Weights of a small transformer language model: 13 layers.
Each number is 128 + 32 x the weight over its row's rms, rounded and kept within 0 to 255. Layers, rows and columns count from 0. The size above them is the row's rms in percent of the matrix's.

# layer 8 MLP down (transposed), 512x256, rms 0.043, rows 87-121, columns 0-63
size [104  97 104 105 101 101 113 104  98  93 101  98  97  99 100 103 105  96 100 100  98  94 101 100 102  95 100 102  98 102  97  98 106 102 108]
[[145 109 149  88 125  67 150  93 100 115 107 137 101 129 114  85 169 144  75 150 146 157 107 150  84  91 183 141 146 120  54 161 110 140  96 125 155 188  67 200 104 130 131 120 113 125 103 138 177 118 130 170 101  73 120 132 144 137  93 184 148 174 124 133]
 [152 120 150 144 134 149 142 117 157 138  46 136 152 116  77 122 120 119 100  72 113  81 153 119 151 126 139  80 109 121 142  97 166 150 159 118 121 180 158 154 164 122 142 165 142 142  78 106  88 121  77 138 119 168 180 133 123 141 106 116 137 122  74 163]
 [ 79 115  52 122 137 134  81 154  99 115 100 128  93 153 135 133 127 123 185 184 183 125 106  74  76 118 143 125 124  32 129 121 142 119  78 167  91 188  83  96 117 156 121 159 151 163 127 118  90 148 124 185  69 125 165 150 101 137 169 182 153 107 107 133]
 [176  78 128 126 115  99 126 124 196 181 127  86 155 141 123 133  70 136 159  77 118 149 163 162 100 154 159 127 190  92 154 121 129 127 102  81 161 108 125 156 172 156 143 112 101  58 115 165 110 196 143 140 133 131 136 124 160 128  92 147 130 126  64 101]
 [142  94  97 114 116  66 134 128 137 167 140 127 113 144 129 106 145 179 133 108 148 149  57  75 111  28 100 149 117 122 130 120 174 157  66 124 118  78 158 154 100 124 153 142 102 194 119 146 131 186  78 111 112 100 123 137 131 102 166 104 147 128 149 186]
 [119 170 132  78 198 139 174 185 114 134 133 183 122 104 118 158  72 122 102 124 106 197 117 108 102 130 119 142 128 176 171 157  89 101 115 157 107 123 176  96 127 133  97  91 164  58 101 100  99  91 109 107  93  25 141 139 107 168 186 120 116 130 143  99]
 [102  95 138 117 114 117 138 111 146 133  95 140  84 118 138 157 137 182  93 104  96 122  92 135 102 153 148 130 128 169 190 127 163 148  70 137  70 100 168 139 110 150 150 141  85 130  50 114 101 147 110 122 149 109 124 127 201 126 115 110 134 196 103 147]
 [136  99 165 119 145  73 114 131 131 103  36 153  94 114 182 116 171 178 123 210 143 180 130 167 189 159  87 147 142 141  73 148 102 134 181 123 144 151 138 109 131 138 118 112 127 180  65 149 146 142 124 151 107 166 128 140 128 151 136 140  85 122  95  93]
 [172 134 143 144 170 144 133 162 111 127 144  93 171 179 132 119 149 111 120 137  95 127 133 119  72 179 127 153  51 112 130 139 138  81 110 135 136 128 139 102 151 122 156 143 122 119 142 141 146 218  66 195 132 134 149 147  78 148 139 127 135 154 151 128]
 [147 113 137  85 117 128 166 159 131 125 153 123 118 149 127 143 141  83 175 169 129 143 117 119  90 135 126 118 101 133 126 146 110 104 139  66  86 103 146 106 127 101 108 127  34 138 149 163 136  72 149 112 118 150  71  97  96 107 107 130  70 135 125  97]
 [104 108 123 149  90 143 128  91 151  85 178 219 156 112 102 166 113 158 133  74 143  85 189 103 142 136 143 139 141 133 134 163 166 132 128  87 197 157 158 129 146  81 188 219 148 178 151 156 112 119 133 168 166  54 115 147 121 103 122 129 126 107 128 110]
 [135 121 152 108 136 114 168 134 126 129 121 164 173  88 115 117 115 137 109 157 129 140 165  98 157 116  96 147 148  95 127 149  76 123 159  74 145 111 141  96 108  96 134 153 122 150 102 136  95 208  97  69 126 156 161 138 109 149 126 160  94 152 135 165]
 [ 87 139 145  98 113 147 134  86 129 195 152 137  64 126 111 132 135 148 164 137 157 121 127 125 127 112 144 172 102 125 124 107 115 120 121 140 123 145 144 154 123 106 123 118 102 122 178 138  85  98  86  84 143 156 172 112 117 234 102 189 134 103 164 110]
 [128 115 115 114 160 153 138 140 143 157 235  59 130 136 119 139 137  73  96 122  72 130 191 106 116  97 140 144  77 143  89 220 136 200 129 112 132 124 116 127 124 120 116 158 111 122 120 145 135 157 161  66 103 168 142 146  71 123 109 140  83 160 189  98]
 [145 136 121  87 120 150 106  98  64 129 138 167 134  53  76  89 180 166 126  92 126 162 118 123 144 159 145  82 161 139  95 150 156 109 109 108 157 165 121 135 204 104  76 107 137 163 150 144 116 126 114 156 112 127  83 132 163 175 104 220 147 150 145 125]
 [155 113 175  64 151 119 154 156 129  90  87  99 170 114 115 152 134 220 158 145  90 105 142 148 139  88  88 140 143 134  87 204 127 127  56 142 168 126  71 107 114 182 148 149 126 141 142 140 133 132 138 153 116 146 144 107 170  98 109 109 140 170 115  58]
 [134 111 161 190 117 128 141 121  89 138 105  87 137  73  96 111 113 100 116 159 103  78 152  86 155 104 124 143 102  99 167  86 129  85 124 128  98 137 145 110 124 169  96 102 121 119  86 110 111 124 114 117 102 145  75 184 160 138 167 116 109  64  97 122]
 [119 185 126 102 137 131 141 145 156 155 113 101  70 137  93 155 177 151  88  78 179  56  87 112 109 158  73 199  68 110 157 146 154 119 156 127 108 116 144  66 109 134 104 143 149 196 148  93 113  79 120 142 161 101 180 122 138  93 116  91 126 118 129 183]
 [ 84 114 107 137 133 133  71 112 132 127 140 112 194 168 145 157 143 150  71 151 121 121 133 155  78 113 127 158 114  90 140  63 110 151 127 119 212 145  63 118 136 131 135 131  37 122 124 154  82 184 156 125 148 140 138  83 125  71 107 167  79  96 150 153]
 [158 105 134 173  75 126 120 103 100 132 151  70 117  91 160 130 123 125 105 152 181  75 160 108 177  96 189 119  95 150 133 102 153 157  41 112  93 107 100 128  80  65  80  70 104 106  99 130 164 124 150 208 113 114  95 152 136 152 126 122  96 127  90 115]
 [149 122 135 181 195 141 130 126 139 150 159 122 166 100 130 153 145 173 179 146  65 157 142 105 191 125 112 108 159 124 159  78 111  76  86 121 176 158 124 207 151 101  88 162 117 138 114 123 173 151 137 156 100 146 145 107 179 109 162 123 117  95 198 130]
 [104 121  98  90 124 141 172 146 109  41 150  58 151 148 134 172  87 124 134 187 103 138 148 221 150 120 137 151 138 119 123  96 150  97 131  82 157 105 117 150 102 200 132  85 103 105 110 115 149 107  65 159 115  74 125 103  67  88 115 186 191  77 105 102]
 [152 101 182 162  95 132 163 137  85 106 124 192 128  77  73 136 100 102 125 122 103 172 155  71 118 174 171 168  76 158 141 190 164 163 122 155 134 110 119 160 164 155 123 107 146 136 111 126 173 140 168 119 122 128  98 123 103 183 139 156 118 170 125 123]
 [176 174 185 135 110 134 144 172 142 117 186 142 134 155 122 134 162 132  88 125 122 104 128 132 133 164 178 135  24 109 154  79 109 110 204 126 130 145 148  78 141 161 129 173 115 138 130 163  71 149  83 150 102 101 132  90 125 123  59 139 111 132 156  99]
 [134 151  80  72 164 122 116 128 104  96  86 103 142 132  89 161 155 132 133 108 120 151 157 134 135 132 145 138 109 157 142 145  81  81 118 135 159 139 158 112  87 181 107 137 159  72  49 100 151  98 105  79 121  95 169 181 130  87 133 177  92 125 154 178]
 [ 91  93  82 147 140 104 122 150 185  83 129  91 100  86  77 140 102 125  82 131  79 132 130  90 104 159 168 120 162 150 164 149 154  96 113 128 124 162 133  74 136 167  95 122 108 111 160 176 122 126 173  73 115 116 143 127  83  88 131 138 134 158 110 136]
 [145 138 143 109 113 132 108 144 118 101 115  81 153 110 119 107 122 115 130  78 174  92 190 132 115 101 126 156 157 115 148 125  83 112 105 129 156 118 147  84 157  31 105 111 103 173 106  95 143 181  59 140 143 113  91 119  91 156 111 151 150 140 114  78]
 [120 159 137 156 116 105  92 104 113  92 179 181  69 138 115 159 146 167 142 148 119 147 160 127  88 130 127 117  91 114 131 154  77 167 112 130 154 107 133 135 146  49 106 173 125 114  86 142 127 154 120 150 103 118 140 158 100 105  90 130 139 141 100 117]
 [130  86 130 108 136 166 132 151 116 129 125 124  84 103 113 147 104 134  98  80 116 154 112 148 119 114  95 113 102 159 164 101 115 109 114 121 193  79 120 136 108  86 123 120 166 132 105 106 117 131 116 108 106 163 123 152 140 134 112 120 117 138  99 132]
 [112 135 123  93 121 149  85 113  72 102 131 144 121 119 126  62 110 123 123 157 193 122 115 153 143  89 145  99 162 109  66 136 155 126 106 191 125 131 119 131 177 181  98 113 141  87 143 150 188 117 127 125 177 130 113  94 182 121  85 117 126 139 174 151]
 [116 135 139 150 169 119 162 148 103 177 142 125 144  93  93 128 143 114 156 174 155  87 144  83 109 116 111 150 196 151 142 136 130 133 202  67 165 127 139 127 161  75 108 123  90 117 108 110 153 155  73 168 119 132 154 124 174 101 128 158 100 145 104 167]
 [183 146 142  58 135 137 108 151 139 169 130 116 162 167  78 152 110 145 132 198 111 188 135 163 164 178 141 122 113 147 144 167 103  97 182  99 135 143 171 111 142 166 110 164 134 111 166 119 123 174 106  78 161 173 121 133 138 100 177 120 152  88 155 149]
 [ 96  56  74 138 115 109 156  56 158 142 122 148 142 168 146 110 167 124  68 113  87 120 105 106 125 136  93  67 100 156 107 131 120 155 119 169 146 145  86 111 102  78 168 146  70  90  75 163  74 108 165 160 123 113  92 153 126 144 104 140 188 125 112 103]
 [111 191 111 168  92 141 109 116 104 104 104  92 185  64 105 135 139  87 146 127  95 137 178 109 150  91  90 126 143 136 113 117 136 111 114 170 133  65  69 148  57 129 110 150 147 147 154 120  91 143 184 112 132 134 132  94  88 157 131 110 144 100  98 145]
 [142 112 141 173 124 102 131  83 110 153 173 115  96 172  80 210  12 132 171 126 123 128 127 157  91 120 123 136 110 169 167 116 152  76  96 121 127 155 123 135 104 158 131  71 139 191 143 170 122  95 157 144 150  56 164 134 149 123 116 153 124 103 209  71]]
# layer 8 MLP gate, 512x256, rms 0.0429, rows 88-122, columns 0-63
size [ 99 103 105  99  97 102 101 102  93 100 101  99 101 101 100 103  93 100  96  98  98  96 104 107  99 101 104 102  96  99  97 103 101 100  97]
[[161 157 143  94 138  86 129  97  86 159 157 135 122 132 160  94 120 146 149  94 225  99 160 165 181 131 156  83 102 120 142 117 137 129  65 158 154  90 121  94 120 171 111  67 145  99 153 145 177 158 160 174 115  92 124 190  87 139  93 107 148  86 170 150]
 [ 89 126 172 146 137 140 100 154 102 211  70 188 138  79 102  80 130 107 167 125 151 102  95  66 169 154 194  81 112  89 212  74 149 124 176 128 171 121 119 133 100 171 165  41 143  95 122 133 115 143 162 166 206 110 102 171 119 112 109 142 112 109 136 101]
 [116 154 169 121 161 117  54 118 143 144 116  86  33 145  68  90 130 129 157  75  96 142  85  55  93 127 101 107 161 142 108  60 177 171 187 134 126 115  98 119 134 145 164  71 114 176 197  78 124 106 190 150  94 151 182 121 114 141 181 138  82 135 101 116]
 [152 131 190 146 117 172 149  89 124 100 100 110 175 124  81 138 175 127  81 134 174 178  60 142 100 129 122 114 101 178 139 124 101 118 108 142 118 110 168 106 126 128 126 101 120 161  98 163 119 151  95 163 114 106 145 111 123 102 102 121 168 129 181 140]
 [133 162  65 181 127 159  92 119 130 185 153 162 198 160 105 138 104 190 118 142 125  92 141 139 124 128 115 111 138 103 135 144  99 145 154  66 120 145 108 145 127 204  79 163 161  93 164 131 102 141 133 120 161 102 189 159  91 118 124  68 142 112 103  90]
 [ 72 158 159 140 133 124 114 168  85 131 124 142 115 144 104 171 127 109 135  97 115 122 143 110  99  83 127  59 155 124 128 113 137 101 106  97  90 152 145 121 157 152 147 190 135 126 159  61 136 154  72 143 140 172 116 157 153 109 129 125 177 135 146 137]
 [102  98 114 146 165 125 115 134 129 110  94 112 123 101  96  78  96  62  73  91 134 145  83 131 134  94  97 143 170 115 100 183 115 121 149  79 108  79 116 142  90 155 152 158 183 166 106 141 200 134 143 121 100 142 177 100 122 164 130 153 105  99 129 135]
 [130 118  80 161 135 134  96 109  77 115  60 185 133  82 166 148 152  50 157  83 117 135 164 128 107 176  73 130 162 150 137 180  79  82  98 156 164 109  84  58 122 143 121 175 133 128 128 145 179 107 179 119  94 124 118 115 141 166 114 151 103 147 181 147]
 [105  80  57 149  77  95 119 115 140 155  89 114  85 121  58 123 123 102 146 100 100 146 124 188 113 161 139 113  85 126 134 117 150 154 131 134  89 146 122 102  97 128 171 224 163 168 112 125  59 159 167  98 116 160  84 127 118 128 121 161 133 104 102 163]
 [106 132 132 134  89  65 102  88 143 202  84 117  78 122 121 140 161  98 116  87  80 141  97 130 163 131  73  91 144 125 129 125 157 127  59  78 100 161 143 136 135  35 182  97 111 173  99 107 138  90 112  98 166 112 118 106 130 121  99 172  81 130  85 143]
 [ 94 104 170 158 131 122 132 233 116 109 158 135  78 184 181 110 107 155 117  88 157 136  80 151 131 101 151 109 183  77 141  40 144 146 149 118 180 215  97 124  95 142 123  65 158  51 156 120 162  93 155 113 144 107 104 111 122 140 177 123 147 125 118 107]
 [133 124  92 115 182  65 184  50 161 166 172 142 161 158 129 170 128  98  93  71 147  86 160 103 179 150 179  56 105 146 116 115  90 151 142 123  92 136  78 101 135 159  98 139 145 126  92 109 138 219 163 138 129 204 118  85 102 191 111 152 167 130  96  91]
 [110 111  80 132 161 144 113  90 138 124 151  72 105 198  94  86 133 106 171 141 134 127 140  76 150  93 128  62 117 150 114 170 103 161 154 119 150 137  74 132 113 197 180 119 124  85 148 101 104 130  82 139  46  85 139 145 126  79 141  80 219 104  77 134]
 [128  69  99 101 152 136 131  96 122 128 140 129 124 161 154 138 119 105 117 104 116 121 137 160 128 135 111  41 110 134  79 165  96 121  99 190 115 104 192 147 109 146 135 151  88 155 179 149 140 119  96 135 163 143 156 109 117 144 108 114 118  81 178 141]
 [151 166 114 162 145  71 133  95  82 132 163 154 122 155 157 133  96  97 135 127 107 144 157 110 114 107 180 142 221 119 141 104 167 107 165 124 133  88 178 112 139  83 153 149 124 106 158 159 124  70 118 111 110 119  38 110 125 142  70 116 136 143  66 172]
 [125 126 121 114 138  75 142 150 146 143 154  72 105 156 166 109 173 108 150 105 148 105 125 122 135 122 155 101 125 143 149 168 143 158  96 143  94  97  67 114 138 152 105 168 163  95 147 160 135 156 125 155 143 108 183 110 125 160 115 146 185 130 183 123]
 [133 195 100 119 184 129 123  83 131 108 126 144 135 140 139 133 137  99 133 143 139 108  79 158  97  96 147 133 140 126 189 100 132 138  78 183  64 119  82 120 146  96 125 143 162 154 148 141  87 104 146 142 170 131 142  89 134  97  67  74 127 195 127 117]
 [169 187 125 110 138 133 117 141 114  98 107 170 115 129 114  99  73 107 135 151 149 133 117 201 175 118 128 122 125  84 159 108 101  85 133  64 148 155 132  83  70 143 142 123 144 108 112  93 104 100  92 103 127 107 157 184 130 124 119 163 127  87  65  69]
 [127 133 187 198  80 103 115 132 131 113 132 126 123  97 146 207 134  78 132 135 198 101 133 186 115  83 147 145 130 134 121 122  69 122 122 104 161 156 127  94 140 139 111 147 112  74 141 129  91 149  97 161 171 188 136 137 140 158 155 150 130  85 163 134]
 [120 156 112 147 152 155 140  81 138 151  81 113 209  13 127 132 168 127  92 126 165 135 125 171 101 158 152 107 114 145 138 142 107 154 133 126 127 110 148 118 164 158 133 164 118 182 119 189 147  79 152 129  92 115 100 111 122 106 166 117 131 133  61  94]
 [146 112 165 156 152  84 130 120 141 127 112 149 147 103 155 134 172 149  57 113 147  94 160 136  85 143 139  91 144 128 159 127 201  91 122 176 135 140 129 146 180 124 121  92  69 164 160 147 112 124 149  74 168 134 123 133 122 156 145  68  70  99 133  90]
 [155 131  80 124 120  83 142 148 117 107 115 139 181 169 168 114 137 157 122  75 201 100 125 148 128 170 181 157 198 118 137  94 120 122 142 148 132  75 140 150 144 111  90 172 116  87 103  84  47 148 153  94 137  76  96 135 133 109 105 109 160 116 163 105]
 [142 112 162  86 145 104 101 137 115 146 117 108 128 140  41 113 178  87 112  53 114 185 145 154 108  92 153 128 113  91 204 208 141 143 117 172 133 139 123 139 145  52 139 105 140 169 143 152 154  89 121 151 131  95 114 127  89 167 119 120  94 155 144 134]
 [ 78 116 110 112 141  92 142 123 111 164  99 135  87  96 135 147 132 112 173  75 186  50 103  72 102 116 170 136 143 153  87 104 111  85 176 102 104 137  94 191 128 169 135 165 131 117 109 131 129 115 165 189 123 125  64 189  89  93 174 132  74  86 115 184]
 [ 80 155 142 174 112  60 101 122 132 163 130 134 129  95 140 146 148 132 106 124  95 106 168 153 116 133 154  51 181 131 105 156 101 184 135 172  87 156 111 131 127 139 120 115 115  89 182 127 103 146  97 123 198 152 116 113  94 105  90 114  77 111  92 101]
 [ 96  99 200 115 115 145 119 121 118 141 109 133 200 148 137  95  75  98 109 111 183 149 123 173 134 113 180 135 198 109  85  84 111  86  90 128 153  54 133 174 165  97 125 107 174 119 138 135  77 172 118 107  80  72 137  92 117 136 119 134  65 131 140  70]
 [ 97  97 163 167 125  60 159  73  98 167 144 120 145  86 132  87 107 146 152 120 150  99 129  65 146 164 133 104 139  77 102  76  78 189 143 135 123 112 140 135 132 178  49 155 137 138 101 114 136 124 113 177 172 136 150 124 145 125 154 135 118  81 174 167]
 [141 146 118 130  60 132  82 136 167 105 145  93 170 131 136 133 122 184 118 175 170  65 120  86 158 121 123 136 113 154  97 155  97  82 100 125  81  77  99  72 121  76 188 160 194 141 114 130 139 144 144 107  90  29 173 137 144 141 143 144 130 133 136 135]
 [190 103 140 127 145 104 102 115 117  94 175 114  69 105 154  80 109 162 154 125 173 106 126 126 148 132 111 128 132 108 153 136 112  78 112 119 159  99 127 102 190 131 127  46 112 147  97  84 103 133 141 208 138 118 161 156 103 151  99 132 124 115 124 101]
 [ 84 177 101 135 113 170  86 124  97 103 131 162  44 100 159  66 131 147 193 126  95 174 162 162 100  66  88 160 162 152  93  76 111 117 137 146 109 124 136 143 147 140  95  87 138  85 128 119 180 119 179 104 152 117 181 119 201 109 164 116 107 106  95 113]
 [128 136 142 185 127 133 154 155 111 134 182 136  86 137 180 117 118 151 134  94 154  85 225 117 130 113 129 110 201 147 109 132 159 110 105 121  77 145  89 183 174 107 101 145 157 108 157 137 112 133 137  97 150 125 131 116 107 117 124 154 126 156 134  90]
 [115 117 145 205 115 126 136 144 106 106 128 109  98 132 150 132 152 120  87 104 217 100 120 117 102 113  82  96 123  74 126 110 170 132  97 156 116 170 109 124 175 146  34 120 147 142 110 152 107 133 164 140 133 133 148  67 143  90 104  58 111  57 171 150]
 [116  65  79  85 195 124 153 101  63 110 164 132  57 180 132 135  96 150 171 121 116 124 135 164 151  74 152  88  86 133 116 158  79 101 154 159 127 126 156 171 192 148 103 150 174  80  92 105 167 138 147 120 101 106 148 159 104 148  92 143 139 144 144  90]
 [153 128 122 132 179 123 146  61 111 104 133 145  88 118 159  83 113 190 114  60 137 115 110 126 131 140 124 170 126 134 135 134  97  60 104 101 159 127 172 104 137 162 157 117 149 163 169 147 159 129 111 116 174  95 131 165 149 166 120 120 141 127 186 156]
 [103  84 126 158 107  61 132 117 152 159 180 115  88  46 161 171 163 142 134  77  98 152 120 117 116  93 103 124 121 200 167 168 133 113 131 157 130 120 145 123 160  95 159 158 140  89 136 108 151 144 150 109  77  90  70 167  69 125  76 181 149 134 110 164]]
# layer 8 MLP up, 512x256, rms 0.0429, rows 88-122, columns 0-63
size [ 92 105 108 102 101 110 103 100  93 100  99  95  97 100 103  96  95  99 100  98  97  99 100 105  97 103 105 101 100 100  95 108 102 106  99]
[[ 83  59 108  86 140 117 143 139 138  89 128 159 123 173 125 177 182  89 195 159 152 128 118 145 138 105 115 111  97 176 116 169  91 114 165 119 122 140 132 179 134 160 106 118  81 167 117 129 100  87 100  84 164 103 147 132 102  90  90 102 170  84 106 144]
 [119 139 116 125 155 111 133 122 109 122 149 102 108 169  88 135 129 129 117  85  99 133 166 139 158 133 124 133 146  66  98  95 144 189 123 130  94 213 146 165 138 133 159 164 120 117 130  55 127 186 146 129 152 185 156 129 183 195 161  97 173 102 121 168]
 [ 90 139 118 103  95 114 128  54 108 129 144 152 134 126 113 137 103 188 103 113 146 125 144 168 126  78 180 100  96 116 171 112 116 112 136 106 125 137 137 125 143 185 113 113 114 133  95 164 145 121  92 125 191 146 100 126 171 171 141 171 161 168 159 100]
 [103 139  58  57 156 167  82  83 111 178 149 113  80 158 146 169 168  96 119 157 155 148  89  46 159  96 134 163 128 113 124 105 153 142 103 120 144 108 172 125  64 125 130 121  84 193 100 138  95 137 138 163  85 124 180 117 133 140 166 115 110 123 213 157]
 [158 135  72  91 113 162 132  76 132 148 137 150 156 115 149 156 115  93 105 136 114 162 141 187 142  92 146  71 127 108  79 153 130 100 194  72 100 109 167 106 159 156 165 110 179  83 148 119 143 198 194  84 116 156 179 164 155 131 144 143 134 147 147 123]
 [ 73 116 142 108  83 136 137 148 161 153 123  62  85 120 105 176 140 154  76  98  96 118  93 118 105 148  91  86 135 100 103 145 186 146 112 105  95 129  98 109 118 107 127 173  70 174 117 113 121  96 150  78 123 177 180 148 132 177 156 142  89 146 111  86]
 [144 125  92  85 105 113  87 152 133  77  84 106 146 146 131 134 110 117 109 144 179 131 115 115 128 140 157 206 141 120  81 129 178 175 111 122 121 160 133 133 115 214  73 112 103 196 140 136 135 101  58 124 219  88 159 148 111 104  71 123 149  99  94 102]
 [123 133  68 129 120 116 138 202 125 142 137 118 128 181 171 186 174  62 179  90 116 149 153  57 185 138 146  93  99  91 150 124  82  92 122 182  91  93 122  71 121 183  57 153 118 163  98  81 111 130 160 139 132 140 116  96 102 181 148 149 107 175 151  70]
 [176  77 142  79 140 188 129 145 122  92 116 175 144 131 128 144  21 142 100 131 194 110 188 154  88  54  67 117 116 140 123  78  94 154  63 126 151  57 130  75 114 181 120 146  92 146 137 149 111 111 149 185 150 114 186  83  76  93 145 134 114 114 184 119]
 [145 133 142 122 121  77 129 128 110 114 130 107 140 180 105 134 110 144  71 216  77 114 195 102 141 179 108 142 105 148 116 182  84 120  62 131 125 143  76 101  36 176 153 145 100 146 172 162 193 150 110 174  62 103 143 120 102 202 139 152 180 129 112 175]
 [104 116 167 154 107  76 153 181 178 118 116 162 148 133 143 121 134  92 190 137  97 128 135 202  88  84 125  58  94  94 152  94  31 129 150 164 189 111 111 149 136 112  74 165 177 149  85 152 152 173 121 103 119 134  96  57  82 110 122 135  78 173 104 121]
 [152 103 128 174 117 126 136 105  80  96 166 122 164 170 138 113 132 145  90  71 132 104 134 168  85 123 186 120 105 121  96 150 125 123 108 101 177 140 133  87 110 179 122 131 215 188 104 103 157 122  40  99 119 118 152 157 164 163 127 144 203 143 117 153]
 [ 90 128 117 139  82 136 106 164 134 131 160 134  99 141 176 163 154 117 127 136 136 125 210 126 160  60 164 144 144  90 196 112 111  78 113 145 128 147  96  79 153 103 188 147 137 170 141 196 126 101 150 145 130 114 138 152 147 101 147 122 137 176  94 120]
 [122 135 170 113 100  43 113 156 118  76 128 151 162  89 134 147 125 104 202 141 144 139  94 178  99 115 154  63 151  65 132  38 107 116 143 135  87 122 158 166 170 163 115 115 132  54  99  97 117 126  95 122 137 171 117  99 137 115 124 116 143 144 120 122]
 [ 77 138 155 100 156 133 121 169 122 169 127  91 140  50 146 177 162 115 207 124  65 126 110 128 124 142  74 133 123 113 110 178 107 161 121 144 110 101  88 118 142 101 126 136  95 173 147  97 119 189 157 130 106 126 171 148  83 192  99 106 168 133 160 124]
 [175 148 160 163 159 127 133 135 172 125  65 157 116 163 111 139 213 160 130  95 162 114 115 153 190 108  95  96 121 107 140 121 125 116  80 144 125 124 149 108  78 115 132 128 170 104 127 114  80  81 160 110 162 160  48 111  83 107  72 135 101 195  73 144]
 [134  60 111 125 130  88 126 116  98 104 159 126 113 147 126  54 104 173 138 162 174 131 102 109 103 110 121  85 131 116 117  99 188  93 119 124 142 134  74 111 177  82 136 123  80 161 131 139 132 108  95  93 107 153 107  80 121 138 122 101 102 113 143 129]
 [139 128 112 111 159 164 116 109  96 170  85 114 186 121 115  92 104 134  95  83  89 142 181 170 146 112  90 145 172 114 140 133 124 163 174  97 142 132 116 152 134 150 146 102 125 126 170 111 118 186 118 173 189 117  65 125  91  84  72 156 135 228 145 119]
 [103  93 177 153 111 102 102 132 121 111 136 183 123 101 190 149 117 173  71 149 126 152 127 132 160  98 120 100 127 106 119  69  70 142 178  92 106 184 153 100  93  87  72 116 134 153 144 167 118 115 126  97  81 157  75 127 156 120  85 114 127 138 130 163]
 [ 79 137 179 196 157 159 151 153 126 187 145 171 107 128 194 152 203 127 103 152 156 181 151  90 131 203 121 120 150 133 105 122  82 146  65  60 113 147 109 140 109 108 166 139 125 142 129 159  96  62 122  94 128  76 130  48  98  26 156 139 106 141 137 134]
 [124 166 129 130 166 142 108 172  99 144 154  84 144  76 164 101 148  45 170 135 109 157 138  95 125 126 145  80 147 131 171 148 124 145  90 141  95 105 154  98 125 117  72 137 128  94 141 149 126 170 174  79 101 148 124 161 115 211 180 102 112 134 137 128]
 [ 33 121 111  72  94 166 156 147  90 152 154 171 135 112  99  99  92 107 117  93 164 159 101 103 127  89 176 107 118  97 181 155  68 101  98 139 138 161 135 136 155 168 133 160 127 126 113 116 129 144 118 134 119  94 154  96 161  66 170 138 142  82 107 111]
 [106 122 126 147 105 122 139 139  99  91  96 142 160 114 119 135 104 143  98  81 108 173 115 156 104 150  79 128  39 130 134 153  89 123 149 145 159 119  97 135 171 145 118 180 100  89  97  94 106 119 164 112 185 177 110  87 144 100 114 120  75  97 189 127]
 [123 162 133 166 116 140 121  67 168  84  85 103  96 129 113 143 116 128 144 132 156 110 149 157  88 127 124  91 120 196 174 114 171 149 168 130 127 105 107  99 132 107 146 154 125  77 108 155 148 120 198 126 149 121 117 115  99  96 107 114 132 112 141 181]
 [103 136 149 111 128 127 100 146 139 140 143 205 111 158 113 150 116 181 101 159 160 136 133 115 170 128 127  90 156  69 116  70 153 138 109 153  77 170 149 102 160 123 129 149 124 123 135  92 102 145 104 133 121 126 138 154 217  85 185 102 120  79 174 159]
 [122 151  96 147  43 141 155  89  94 125 116 102 129 144 118 128  92  76 115 143 123 187 190  98 172 124 142 148  96 159  88 150 119 146 171  99 157 142 128 160 112 108 163 101 123 172  93  60 174 125 119 144 124 152 114  82 142  72  76 108 157 145 121  94]
 [132 116 143 111  83  68 114 157 101 139 156 161 186 144 159 168 146 125  99 130 162  91 128 127 139 141  91 126 122 141  51 127 115 106 122 154 129 123 114 129 148  76  79 195 110 159 140 125  95 108 113 175 114  85  62  88 193 105 103 106 125 131 161  94]
 [130  93 106 123 121 130 111 143 143 176 156 180 194 107 143 137 111  77 142 120 138 154  77 159 126  83 165  98 139 189 152 144 166 149 133 134 166 117 162  79 115 178 136 198 100 151 143 157 120 177 139  79 154 150 141 126  92 127 124 218  76 125 178 135]
 [132 119 139 146 180 101 161 134 140 102 120 144 171 116  96  71 109  99  96 124 107  48  71 111  77  73 132  78 157 166  99 156 185 166 123 168 129 133  96 153  69 119 138 182 117 116 132 149  93  69 151  86 130 222 145  59  74 135 176 135 156 179 136  95]
 [215 195 114 132  79 138 139  83  73 160 101 152 167 150 143 111 142  93 108  57 137 126 134 126 115  91 114 145 169 131 143 146 160 105 145 118  70 119 150  76 125 113 153 108 117  78 162  56 149 140 101  65 152 194 124 142 132 163 130 131  88 185  89  86]
 [169 127 192 125 177 138 117 166  94 119  97 122 114 156 115 112 149 159  95 123 101 135 108 141 163 180  83 130 112  99 131 127 122 119 114  90 106 170 135 104 102 142 117 169  76 125 112 148 125  62  91 112 107  88 152 126 138  68 168 199 152  78  88 142]
 [108 125  95 152 101 157  90 129 155 144  81 128  86 149 158 135 101 103 141 210 166 149 105 126  88 142 113 111 140 128 112  97 155 114 143 122 135 160  93 153 108 129 119 145  85 147 165 125 123 102 138  93 132  97 124 131 162 109 197 171 148 144  88 119]
 [140 168  97  99 105 168  76 107 144 105 101  87 148 101 157 139 117 178 179  98 178 120 125 100 158 118 114 159 149 160 203 141 120 129 157  69 139 132 137 118 142 152  96 106 105 119 154  87 119  82 115 132 179 135 150 220 129 115 131 135 170  88 112 145]
 [126  51 121  71 149 175 198 142 103 150 157 140 121 182 119 119 145 100 166 127 132 163 119 144 165 170 160 182 175 129 203 116 131 111 122  74 160 154  86 155 126 116  45  94 177 123  73 127  77 107 174  61 115 136 159 120 166 125 129 145 141 145 121 170]
 [ 69 146 159 101 166 144 110 161 104 153 123 116 142  93  66 149 193 113 156 189 142 175 117  89 163 116 116 120 116 126 136 136  89 123 203 107 118 143 117  93 124 128 136 178 126 163  78 202  97 142  95 135 189 213 145  77 112 133 132 133  92  94 154 149]]